config = dict(
    n_layer=16,
    d_model=192,
    n_head=6,
    n_kv_head=6,
    head_dim=32,
    d_mlp=512,
    vocab_size=16384,
    activation='geglu',
    norm='rmsnorm',
    norm_place='pre',
    norm_eps=1e-06,
    positions='rope',
    rope_base=20800.0,
    rope_fraction=1.0,
    qk_norm=False,
    attn_scale=0.177,
    bias='none',
    tie_embeddings=True,
    parallel_block=False,
    init='normal',
    init_std_qkv=0.0318,
    init_std_o=0.0,
    init_std_up=0.0318,
    init_std_down=0.0,
    optimizer='adamw',
    lr=0.00125,
    beta1=0.95,
    beta2=0.99,
    weight_decay=0.0,
    lr_head=0.00952,
    warmup_steps=320,
    schedule='wsd',
    decay_fraction=0.713,
    decay_shape='linear',
    final_lr_fraction=0.0,
    batch_tokens=32768,
    seq_len=1024,
    doc_mask=True,
    train_tokens=469600000,
    steps=14332,
    dataset='wikipedia_en',
)
Each number is 128 + 32 x the weight over its row's rms, rounded and kept within 0 to 255. Layers, rows and columns count from 0. Numbers have three digits each. The size before them is the row's rms in percent of the matrix's.

# up: layer 3 MLP up, 512x192, rms 0.102, rows 472-485, columns 0-63
# down: layer 3 MLP down (transposed), 512x192, rms 0.0957, rows 472-484, columns 0-63
# gate: layer 3 MLP gate, 512x192, rms 0.105, rows 473-485, columns 0-63
up472 097:178128159140096122013147134086097105184094173132110120126084108185109132166088136160022132099159101130110103130129113142127129178102129091124154093093076121207068093093106112129111135172130151
down472 091:082131110164109134160067125155162161056167101099136105117131120125161118147174093121170144126091113138148137109109112112129116070113158131158155139150137150092107161141160134142169093071115133
gate473 101:140106084096067147094120104141130138046132109134104141151119082156134117107138132114097180074109121114041110141133094117138150101173087156133137204114136177115118164133103175089116094114079126
up473 098:128107122103109091112134096116147144142086147175126136169174156089138139109115130143074159090095163079128088110160134134155125126150160167104134088099162178147133075100157170104152163140132107
down473 102:109122116130184120191157108151136123127150155084127153080131179132123165122112141163087156126126118123123115138142115122165055115100102046151165091115113141126123096145108146130085115193077110
gate474 107:156184157080157062109087134149127177133117130203102152076099170120080144071074151125116113109149160150141133141183109116128159135125127161094133142123159148126156111104125115151186102142083172
up474 102:073072160085165161154134121115147164112187123127149097114195059154174173141137164152126129123121097135147115144117116147137171088151107083077142142081115114088092150119178152153196127097117067
down474 105:153129109153100137073111118145123124191131134173102158124091144127152069097120183166107135109111124129088128113158145121151109073104132164104104159197133139116128114100133120116070134149161113
gate475 095:101159074142077064123135114113139171087141131151166167146168130079139157191081066132145055117065117146103096105091128091136123144115186164061157080144186151094141146158145091169100099118107132
up475 093:134145072105112132097122164099104114148121102209145089104135140120124117102141048098158119189107132139129124105131135115108145159158168096091119112156132110147128133194120131087079145153133142
down475 097:138169137117097062112104156121153190105152178182184124197150138134102101110151090133127125155072184139153143084060139149172125072149145119122117116133211129094122163129161124160111143114110081
gate476 103:119090092114144113175135142119169154077156192136152143138147044095084106161106112154101171084160126143153116188133088125111182113149110153135151071056081118079132103135090127159115077112154126
up476 108:169151144178203113178104152106104138111162108148125121147161102064155149130158100138123132136171091102094124170132095154155141097112050140130173081132119112119137106115082164096075071119193107
down476 107:144139149077124129128146098164119116093143181110097140110155122132104060122132113156177109134152116134134086171132160116094144077164154082216092111124145108154058142122138091137169109083098104
gate477 105:127158103102156159110212112158168188132075126118124145046136129136086095153111124102111133125172150120163097174112137115190161158142097096123153106159145127142122098146112136086139135062140127
up477 115:150094112158090118165164132113122097094117064095121154159123180132117149118111107131140110104156120115105141129184097129161168117083059155143165126131160103125151175137149207107072190129148131
down477 111:217127074112161124146152144153157096082112097140183192128151090116166123105148119136181129127056147077055131181113214135161161161130186090118103105112099159147093070117092121104187101122130134
gate478 096:142102091079059169147145123094155158109110150154117094106125165147143168160100137110106137125118112146073191094138125148101125075098140139155122162169136166120164071129125089126114121129152126
up478 097:094173133148100124116123121123135133164103180176109147093147162072147109174150145173153112181126068109167128137102114114114029160130133201090145123127194095155150102126131118149114137075100107
down478 098:154177093151162122158136142140103075104095160133104153145100117075090117121160131062117117080089142134161079156088149098115044144079107106123169109123080149149132133116059191134186125116117127
gate479 105:151107138127126137120115097111120094121113121156109116111064120153157174135119098038121077062183112155090151202138146154140142192131136127171094072138113121091122095164090151151135140135100112
up479 104:212104100116148183161166123089153121092129193136158093114171137115144140129166140117085154071121077105108138157065099092115114126118132100096123090147167077094127075124082102182148170173134081
down479 100:124139092152113121055094090153108127141114083132111120166105076063106176128119120131141093135107087163085114181120189132128098128132106060089128164139141156116136052058078076150148168115118122
gate480 093:093159122109126152069191106065090115166124159136132113091107094179156186165086127125123103186098084088142133126117153137084176184095089081176122128123157092175109144173126062121144131146146142
up480 097:139135122081155108163144158157147158081104142124047113115074093082092104078153149165064118049185120155126136175135097113130168163138162123091076141092041151160156075124087128146138112113086119
down480 090:133169141131123126103146082079096104157098162161132161072145116157176147154056123149114084141129098111111145125082124157095144210124121124182144101110110099139106145116132063116160135182113161
gate481 094:187147088114151101048101161154118114161153158184114108139125141065144106124145139165121124035149151139096046104098089134155153104131134227149098121139121136149123150091160149207167171146115130
up481 099:131153209098150192078128137116128131110142165111154135109128096139134141127092092174122084154173108148122116091119155121158186172213105132122122118109132159135164119170144132108135144159105097
down481 101:197199167149136091132180139140133147082098171151084182136118117106137159107164156157145126084100102091147090135149085202120115152165155136077098098153142158149135124168176173162078161158161132
gate482 104:139116130118130188137158123151167114113067129088086160189113094145140104086103194144107150118182136126110094135126116040187142116133140094133131186130118080060117131073112090106118095127125139
up482 105:110122089157131101113215086102132153183096135114149136132137227152103135105040116164092183112131150093116130143236083129146140112108203093101154109144119093160117109094129092100117143113156167
down482 107:125135193132116149154131133110117174087147163142095209128114074146114082082180126124140128130143174116170091137126145106141070103115065133198117135175115106162069151146169116112107145157115149
gate483 092:137169104125158140098103174152088077072102171143117056155158075109105156126194118099125138166114129128175153126084097147144131137139182116156078157169109119154145151194155155155101108167139139
up483 096:165113176101090156098148219141147173079117171111125063106119156136145126111087152116094080151131137117097149146107147164161118111112146142166167136086205057131159079133175126140134157093103141
down483 096:150133129147052072172106142104156129087122198163108156160119170166118122103025152109124067140146170106091111070097162119152103123091150082169108194062204104147079129149167173149164134072124163
gate484 103:134103186151180099129127068168196115100153083187142182159173102129090147127093124173143135163161145119132151118134158166157172174161092150155156178096115106085096119128099123163177127170130115
up484 101:172150149115146094122184178142130110146152135130144139124220112106164083104108102120074137099078053115100203110092091078129142158140124124111118190106127085119075088125091125136085160173160109
down484 102:110152092166140131149166074205171113062156094162067154109134173079095145166110193125134128111150155119137080153153142144096118050138075170117155136171124157118171110107105108121083137076120141
gate485 099:129167138119154099122108107136116146152157126105131080126149140130073074110090128121127097125148152102147106124162141113142130184115145061078131105116069102123123089145090135114140106109137169
up485 100:162139139160107216201126131103156132118144078123116079134153129122206044127165118130193143099124142130181115147129130107173168118102144143151124152107156164078089115136167118130103125152124126